Each number is 50 + 12 x the weight over its row's rms, rounded and kept within 0 to 99. Layers, rows and columns count from 0. The size before them is the row's rms in percent of the matrix's.

# layer 8 MLP down, 128x512, rms 0.0914, rows 0-127, columns 96-127
088:54 30 44 32 45 67 58 58 56 70 39 61 70 51 36 80 53 42 34 53 52 51 56 42 43 51 28 57 59 53 53 56
100:40 54 57 59 54 62 28 44 38 77 76 63 66 48 53 46 55 51 61 44 43 46 63 48 13 47 30 58 43 37 58 55
098:58 49 24 38 15 53 52 52 51 35 44 57 50 69 69 58 50 64 51 34 56 52 56 56 47 66 52 38 45 53 59 22
097:20 51 27 44 40 59 61 37 46 52 55 52 51 66 44 45 46 50 48 40 60 51 51 44 57 55 31 35 56 44 35 26
100:52 43 46 72 84 33 47 37 51 39 38 33 62 36 68 58 61 41 71 35 45 57 31 44 38 53 54 51 70 48 37 45
095:67 40 55 55 57 87 43 49 53 62 67 35 66 52 33 60 60 42 56 38 47 50 78 65 57 31 45 54 68 58 39 55
108:41 27 42 41 54 57 60 33 46 43 56 64 51 39 53 61 47 43 53 68 30 47 58 38 32 61 53 33 44 61 47 28
095:50 38 39 35 50 11 35 53 26 48 65 49 45 57 71 53 68 26 26 56 54 29 36 49 34 48 34 49 52 43 58 39
106:48 38 46 66 57 44 59 49 48 37 47 45 52 42 68 48 55 38 52 45 64 62 40 57 24 47 64 51 74 41 63 34
097:28 51 61 55 26 80 49 30 38 53 45 35 32 52 51 59 70 65 50 59 56 48 60 52 87 60 24 45 64 43 67 49
097:64 59 45 38 39 40 75 50 40 53 60 37 31 28 31 28 58 34 56 33 52 46 46 61 54 40 58 79 62 48 44 45
094:49 61 38 56 41 65 56 57 34 35 34 52 60 61 54 47 54 64 39 60 53 65 63 43 70 54 45 60 45 45 39 52
093:32 38 58 34 25 36 15 53 49 21 64 39 57 30 66 60 48 66 38 46 49 58 45 44 53 38 41 37 59 63 65 50
106:45 60 46 58 50 63 63 52 35 60 67 56 37 65 54 54 54 51 53 67 44 43 54 64 58 55 69 48 38 66 52 50
090:48 73 68 41 73 52 60 36 63 53 75 31 60 53 64 50 41 65 42 48 51 44 52 41 75 50 35 43 58 37 54 71
089:57 41 42 39 41 48 46 50 56 41 37 26 40 66 54 29 49 42 27 66 44 51 37 38 56 34 49 39 60 42 39 55
101:61 61 48 42 45 54 44 53 61 61 41 46 56 39 37 52 33 32 37 63 35 55 67 56 82 50 42 50 33 62 39 58
095:53 32 53 59 48 65 45 49 62 56 37 46 80 67 58 73 48 43 56 51 44 60 50 67 36 47 63 43 46 60 63 76
099:38 50 41 47 52 47 41 44 47 48 37 40 49 53 42 18 47 36 48 50 57 43 59 63 52 54 42 43 35 30 52 62
100:49 37 42 42 44 51 57 39 38 58 48 56 69 59 41 79 77 48 57 43 53 39 59 57 56 38 38 25 51 25 46 63
094:52 39 55 72 40 52 56 65 35 61 33 46 47 30 45 36 49 67 51 32 38 40 54 55 50 52 64 49 31 63 64 82
102:46 66 28 45 37 48 60 54 42 36 48 34 70 47 39 51 67 52 53 50 51 62 53 44 66 63 31 52 61 47 42 67
099:47 44 54 68 45 50 29 39 46 51 40 49 70 41 58 59 45 66 64 39 43 61 58 52 41 42 65 56 42 49 49 40
098:42 56 50 58 43 52 43 46 53 35 39 52 30 51 45 35 58 47 56 47 55 50 30 43 31 52 29 47 64 57 57 55
102:55 57 45 64 52 45 41 55 59 51 65 61 34 35 56 23 65 40 65 64 51 57 47 48 31 34 48 79 53 44 38 30
094:35 46 39 50 57 59 57 38 51 33 43 53 75 50 60 70 51 47 56 62 36 55 52 45 63 44 39 36 45 26 50 51
105:28 57 41 37 32 55 17 56 31 78 28 53 56 36 31 32 27 48 51 51 32 53 70 46 54 43 64 45 56 43 39 30
101:59 59 68 61 70 45 29 31 61 43 53 50 63 40 43 70 50 52 46 55 58 71 46 43 61 61 65 45 54 55 61 41
096:50 54 48 36 61 44 53 42 67 33 14 56 40 45 48 52 58 50 53 35 31 55 57 54 53 51 53 35 72 40 41 40
091:40 40 43 48 65 53 47 38 50 41 70 41 52 69 46 56 56 58 59 58 59 52 58 52 71 48 49 49 63 36 58 49
094:61 33 71 65 45 73 71 43 34 56 64 43 47 44 40 39 42 53 65 50 57 68 40 64 46 39 49 45 47 66 64 59
099:59 51 59 45 43 54 44 50 49 41 39 75 38 56 58 40 43 56 38 48 33 36 55 43 70 55 71 51 43 52 61 65
103:41 54 53 55 53 53 56 65 64 47 60 57 52 47 24 76 47 51 52 61 59 44 56 41 55 53 70 35 22 51 41 26
105:30 62 50 35 31 54 59 70 42 31 45 54 62 27 61 39 47 46 57 61 39 44 52 59 33 72 44 47 43 48 62 34
092:47 75 42 58 36 23 60 64 70 40 50 60 46 49 63 41 62 48 51 57 52 52 43 42 56 39 45 59 54 52 37 40
098:50 33 08 41 42 33 42 48 77 36 62 27 44 73 48 56 70 50 53 49 56 51 50 59 83 52 48 40 48 33 64 58
091:41 50 52 55 53 48 51 49 20 56 55 38 46 48 38 46 41 69 54 42 51 67 40 42 32 38 51 34 44 37 43 45
096:46 73 58 63 44 28 35 41 62 26 54 38 53 25 32 40 67 60 62 39 46 52 56 58 50 62 50 51 39 35 51 82
101:59 58 64 32 47 49 37 42 31 48 62 70 58 72 59 67 30 55 46 61 47 64 45 56 64 33 44 44 56 68 36 36
099:37 47 42 72 27 65 65 56 59 51 36 62 51 49 54 38 70 44 54 47 42 56 34 49 77 24 54 63 55 34 43 50
101:48 64 51 62 52 74 51 56 32 40 48 70 46 52 40 43 49 50 54 58 49 44 51 35 46 59 29 51 40 55 67 31
108:44 39 49 33 39 50 60 36 53 53 48 53 41 49 38 63 29 67 54 50 56 37 44 28 42 50 48 68 52 45 41 31
104:69 60 62 45 32 58 47 44 49 62 59 33 55 69 63 38 61 27 48 41 59 48 50 60 59 45 49 27 40 35 62 54
095:52 62 57 58 73 47 34 48 57 53 39 44 53 48 57 35 56 60 36 51 57 31 52 51 41 64 41 61 66 64 37 46
109:69 69 50 43 54 53 39 50 61 60 50 52 33 51 45 37 40 44 42 50 79 27 39 73 46 46 52 47 57 52 48 68
098:59 53 58 41 74 58 31 62 64 38 73 32 36 42 48 61 46 59 32 50 45 52 41 62 43 46 79 43 60 48 37 57
098:51 36 67 65 44 55 50 73 75 55 68 46 70 44 45 60 58 35 51 48 43 49 55 45 36 67 40 43 60 44 55 48
098:64 36 63 18 61 50 46 58 48 59 41 39 60 60 44 60 51 52 65 41 50 34 40 59 37 47 35 61 62 62 39 64
094:48 46 51 33 39 51 36 61 54 64 45 24 47 65 39 59 34 50 45 49 56 61 57 50 57 52 65 32 58 37 41 58
103:51 42 61 34 61 32 34 74 54 43 57 29 35 68 58 56 52 66 53 26 49 35 39 31 41 62 66 81 39 54 41 49
089:50 54 69 47 55 49 50 53 78 58 57 37 60 39 43 27 55 50 64 39 55 51 49 55 23 43 38 65 27 53 38 66
100:51 61 33 44 52 52 58 44 50 67 49 54 37 81 64 25 45 48 47 24 45 37 56 48 65 38 71 46 60 43 53 52
108:42 47 57 62 44 63 50 71 53 64 58 45 47 21 42 74 45 54 41 62 47 40 44 42 70 56 55 34 39 39 52 46
093:37 52 62 36 40 52 60 62 52 54 70 36 42 53 51 45 34 46 48 52 56 71 33 53 45 64 30 56 19 49 57 60
092:52 53 57 59 47 53 52 53 64 48 34 36 41 57 33 36 49 38 52 30 50 67 60 32 57 57 41 54 52 56 68 40
128:47 42 36 56 49 34 53 30 42 54 65 43 46 39 70 46 53 73 39 48 42 43 43 53 59 31 41 65 45 48 43 41
144:57 47 46 44 53 42 42 21 51 30 47 55 51 55 66 53 53 61 50 39 35 55 28 53 30 36 63 58 68 66 51 56
093:47 52 36 70 41 42 32 45 57 69 53 54 35 59 51 52 70 50 45 49 63 61 88 58 54 62 64 24 48 43 41 64
094:50 52 37 40 68 63 39 41 56 58 49 42 51 71 49 49 50 40 20 68 52 43 34 35 80 51 39 26 60 32 42 55
104:40 70 39 64 54 33 41 49 68 53 36 53 65 37 55 39 43 57 46 50 46 46 54 42 52 52 39 69 56 23 51 49
107:46 39 57 40 38 58 66 48 52 59 43 47 42 46 52 49 47 45 70 41 70 42 48 60 44 47 63 54 47 67 40 56
114:34 37 37 59 27 69 69 41 45 27 60 64 53 50 53 58 48 46 51 57 48 45 43 13 50 46 61 66 45 36 46 54
100:54 73 60 47 38 52 47 43 62 58 37 50 47 57 41 59 26 41 78 54 48 17 64 56 63 47 37 64 58 59 61 59
094:68 34 44 39 66 34 50 44 47 61 55 60 64 45 43 51 47 48 39 50 67 49 50 53 44 66 56 51 53 36 50 52
098:49 54 52 41 47 45 38 53 36 52 71 58 31 41 54 56 37 40 51 52 34 63 59 49 39 26 58 54 48 44 57 58
097:44 35 56 62 50 40 36 45 38 29 53 47 55 58 69 66 35 43 67 40 55 56 57 65 50 65 47 52 36 42 52 27
108:59 63 36 49 72 60 55 52 56 47 49 71 46 30 37 47 62 60 62 56 59 52 51 66 39 60 54 58 57 65 54 47
095:59 37 38 64 44 51 70 32 63 58 63 37 29 67 68 40 43 55 33 36 52 52 51 26 65 37 68 63 49 37 46 74
144:61 52 75 41 49 37 27 60 64 59 47 35 54 49 63 51 67 51 63 54 43 51 60 77 42 54 56 41 41 73 55 38
091:48 52 69 61 66 39 66 48 46 48 30 71 51 30 36 43 59 59 67 40 52 44 43 61 47 58 58 49 44 52 48 69
090:43 44 20 40 48 55 56 66 35 30 47 38 53 54 68 39 41 33 63 50 56 57 60 49 43 70 44 45 34 39 39 59
099:52 45 70 62 60 47 60 55 39 57 46 71 50 53 24 61 43 66 38 63 41 50 43 30 50 55 44 58 60 57 60 53
099:32 24 66 42 41 40 49 31 28 49 30 43 44 45 44 62 20 43 52 62 57 44 56 62 42 43 35 42 59 71 51 28
101:53 47 50 46 46 50 50 71 49 36 45 49 37 49 45 35 39 45 48 47 45 41 45 57 20 39 58 65 51 59 32 47
104:47 47 42 52 47 35 48 53 56 55 45 41 28 61 47 72 56 47 28 51 46 54 55 34 37 68 65 39 77 46 54 44
101:50 68 44 57 55 20 66 52 78 43 54 58 45 47 45 50 48 52 42 25 43 53 65 49 23 48 70 45 82 53 59 70
102:61 52 36 57 70 55 65 54 67 75 43 57 41 40 68 72 57 56 62 74 60 62 37 53 63 41 64 46 72 51 46 69
102:50 61 65 36 45 50 67 33 49 36 60 44 53 53 27 55 56 32 51 63 35 57 43 39 41 44 65 67 46 60 40 39
103:58 56 48 52 72 63 45 48 37 55 68 45 46 44 50 47 35 42 65 50 54 64 46 49 79 42 47 48 55 51 48 49
097:51 44 51 48 57 37 47 48 53 49 62 43 39 37 53 46 41 78 43 29 31 49 39 49 36 43 38 53 47 57 61 48
101:60 52 39 36 28 54 46 50 53 53 39 46 34 33 67 39 45 58 40 38 69 37 57 55 47 50 32 61 34 55 53 30
103:45 51 46 41 38 41 43 64 23 49 66 48 35 43 63 45 14 61 25 52 38 34 55 54 41 56 37 61 47 79 82 47
101:51 55 29 63 41 59 49 47 50 24 65 42 60 33 72 65 43 49 36 39 35 60 62 45 77 58 55 68 58 41 53 46
098:62 39 62 52 64 63 65 73 24 34 49 59 67 30 71 44 42 51 45 59 53 42 58 39 66 62 35 50 60 34 56 47
092:46 77 49 69 76 55 43 53 48 73 57 44 43 51 45 36 54 46 46 66 58 44 54 59 42 51 72 56 58 53 33 76
094:62 64 67 39 49 58 63 30 57 57 74 41 25 70 60 72 58 56 54 78 50 47 51 39 56 43 55 56 17 49 45 68
102:46 48 52 64 34 37 57 49 35 60 30 72 50 52 46 50 46 49 34 57 68 49 53 53 75 53 64 44 71 51 56 61
092:45 33 33 74 45 40 47 42 53 57 51 48 45 51 47 36 55 49 31 54 55 48 38 64 57 47 36 33 47 45 55 56
107:48 40 43 61 59 42 58 37 51 64 40 36 41 68 51 45 38 23 54 62 45 46 62 47 45 70 54 28 28 45 66 41
098:59 62 42 65 38 54 49 41 49 37 44 44 37 50 41 56 51 27 57 27 66 40 61 55 43 23 43 79 41 56 65 29
094:37 65 54 29 27 41 38 49 32 59 44 34 33 44 23 55 53 46 81 45 57 62 42 54 33 40 14 49 63 55 60 49
099:73 35 47 45 42 66 74 51 42 59 54 54 52 25 31 49 56 43 65 67 58 53 43 37 30 56 48 32 38 52 64 17
117:44 43 39 56 45 41 62 39 40 42 73 61 42 61 69 47 43 58 44 48 44 44 42 50 48 40 43 79 46 49 44 34
095:56 44 55 37 66 51 50 56 61 44 40 50 70 46 68 52 53 44 60 42 34 48 49 70 23 59 44 36 45 53 52 36
100:58 49 56 42 54 77 26 30 63 36 32 58 79 47 49 49 69 71 59 34 56 54 87 59 32 38 50 59 47 43 31 75
093:57 63 39 54 54 44 50 60 65 53 44 50 61 60 56 62 38 24 46 61 38 65 48 44 70 49 66 41 41 49 62 64
105:44 33 40 49 78 46 52 55 57 37 49 68 54 31 77 48 50 54 52 46 47 19 53 49 21 45 43 43 53 50 29 59
098:46 55 48 48 56 18 42 48 67 40 54 55 38 43 51 48 42 70 42 71 52 77 51 50 31 49 54 38 42 45 61 53
113:62 52 50 34 40 40 48 62 50 60 42 65 49 51 36 74 65 57 57 57 66 49 62 45 41 53 66 66 42 33 55 58
099:60 63 49 58 47 64 45 44 45 75 28 62 58 70 17 41 50 48 50 54 48 75 51 71 44 49 39 76 42 50 31 38
094:61 43 56 48 63 51 59 77 54 54 63 46 72 50 75 21 62 60 30 53 54 36 46 45 34 63 65 29 32 49 56 47
106:50 75 60 67 73 55 56 42 31 64 43 41 29 59 41 43 64 64 37 32 44 46 36 58 43 55 43 25 68 60 49 57
114:55 45 68 58 51 30 37 46 31 31 49 48 40 54 53 57 54 59 54 38 34 64 48 66 46 37 55 53 62 65 20 52
098:46 54 69 63 43 53 53 48 43 74 38 39 70 53 60 62 65 36 33 27 43 62 52 29 47 54 31 49 58 65 40 42
099:40 48 50 30 65 45 62 35 55 41 50 35 54 31 37 47 39 65 59 69 28 42 61 59 78 46 60 74 66 61 35 52
096:52 48 46 57 48 66 75 49 48 53 46 49 53 21 49 67 37 38 55 48 46 52 55 49 72 46 61 52 43 56 52 49
088:64 74 40 39 38 43 47 47 40 54 43 59 68 34 39 57 69 61 54 74 46 48 40 38 53 51 42 61 33 54 43 42
101:32 47 42 42 68 24 70 64 68 34 42 51 65 44 55 63 60 44 51 49 53 36 39 51 66 70 62 45 54 32 42 68
092:48 51 47 53 44 53 49 56 41 32 36 51 51 61 45 64 59 20 51 73 43 65 35 42 50 53 58 19 66 48 68 41
094:76 49 54 24 53 47 62 48 31 71 51 57 36 57 26 38 33 61 63 45 37 44 21 52 51 45 43 62 47 37 34 37
094:50 41 51 83 43 47 44 46 42 61 40 73 64 33 33 40 41 64 36 48 44 55 54 58 46 48 39 57 39 58 69 38
097:35 75 59 34 47 47 35 60 40 53 49 73 46 55 57 46 44 31 58 34 74 62 42 45 49 56 48 55 31 54 65 56
099:37 43 58 31 49 35 33 52 52 33 65 58 55 49 55 38 53 56 61 58 75 40 59 70 43 59 66 70 66 46 50 35
105:31 51 49 65 71 51 81 55 41 56 50 48 50 53 63 46 53 55 37 52 58 18 23 46 39 50 67 53 52 39 54 63
097:55 40 56 45 53 65 43 58 59 40 28 46 34 42 35 57 62 60 69 45 67 52 70 64 42 51 30 47 58 58 33 24
092:40 46 57 57 37 74 54 46 61 71 56 65 49 71 45 54 45 30 43 46 44 38 49 52 68 50 50 68 41 50 68 62
095:61 52 60 71 56 56 30 46 40 50 74 64 48 71 37 54 46 59 52 38 55 57 72 29 52 50 45 57 66 44 37 44
103:74 51 51 48 72 46 48 64 50 51 45 48 17 55 44 52 60 65 65 50 52 49 28 46 63 63 55 42 43 60 39 57
111:48 50 55 29 55 57 63 46 63 37 37 58 33 62 71 35 46 43 45 42 42 56 50 58 53 45 60 42 48 26 76 51
089:60 42 53 66 53 43 68 72 41 60 70 36 49 78 65 32 48 39 58 79 57 69 16 38 38 59 48 67 31 51 54 31
100:44 50 41 62 54 40 42 83 50 48 49 70 70 52 43 51 62 53 59 70 58 55 48 43 61 47 29 37 37 56 44 41
100:58 29 51 50 53 52 47 54 52 48 44 64 56 61 67 51 58 47 50 53 58 41 33 35 55 39 52 48 62 62 42 70
100:31 41 51 52 41 27 49 49 49 47 44 53 50 72 44 39 51 51 31 48 58 54 46 47 48 49 63 38 45 49 35 65
106:60 54 60 43 57 50 43 51 81 72 49 77 47 53 57 51 37 73 39 53 52 50 42 47 75 42 57 59 66 68 64 46
093:56 76 74 44 57 55 49 38 48 49 65 40 36 46 74 66 63 41 55 50 45 50 55 61 36 57 65 43 42 64 64 46
098:44 44 43 49 42 65 39 56 55 43 60 52 49 40 42 41 58 49 43 54 50 52 48 39 67 40 69 54 31 51 40 60
096:42 40 60 60 48 59 56 61 57 20 60 60 65 23 49 63 47 54 56 43 48 45 65 45 39 47 45 71 36 52 39 32
095:34 55 43 48 31 79 57 29 51 43 64 48 72 43 60 20 51 52 55 46 53 54 37 46 49 44 47 41 42 73 63 45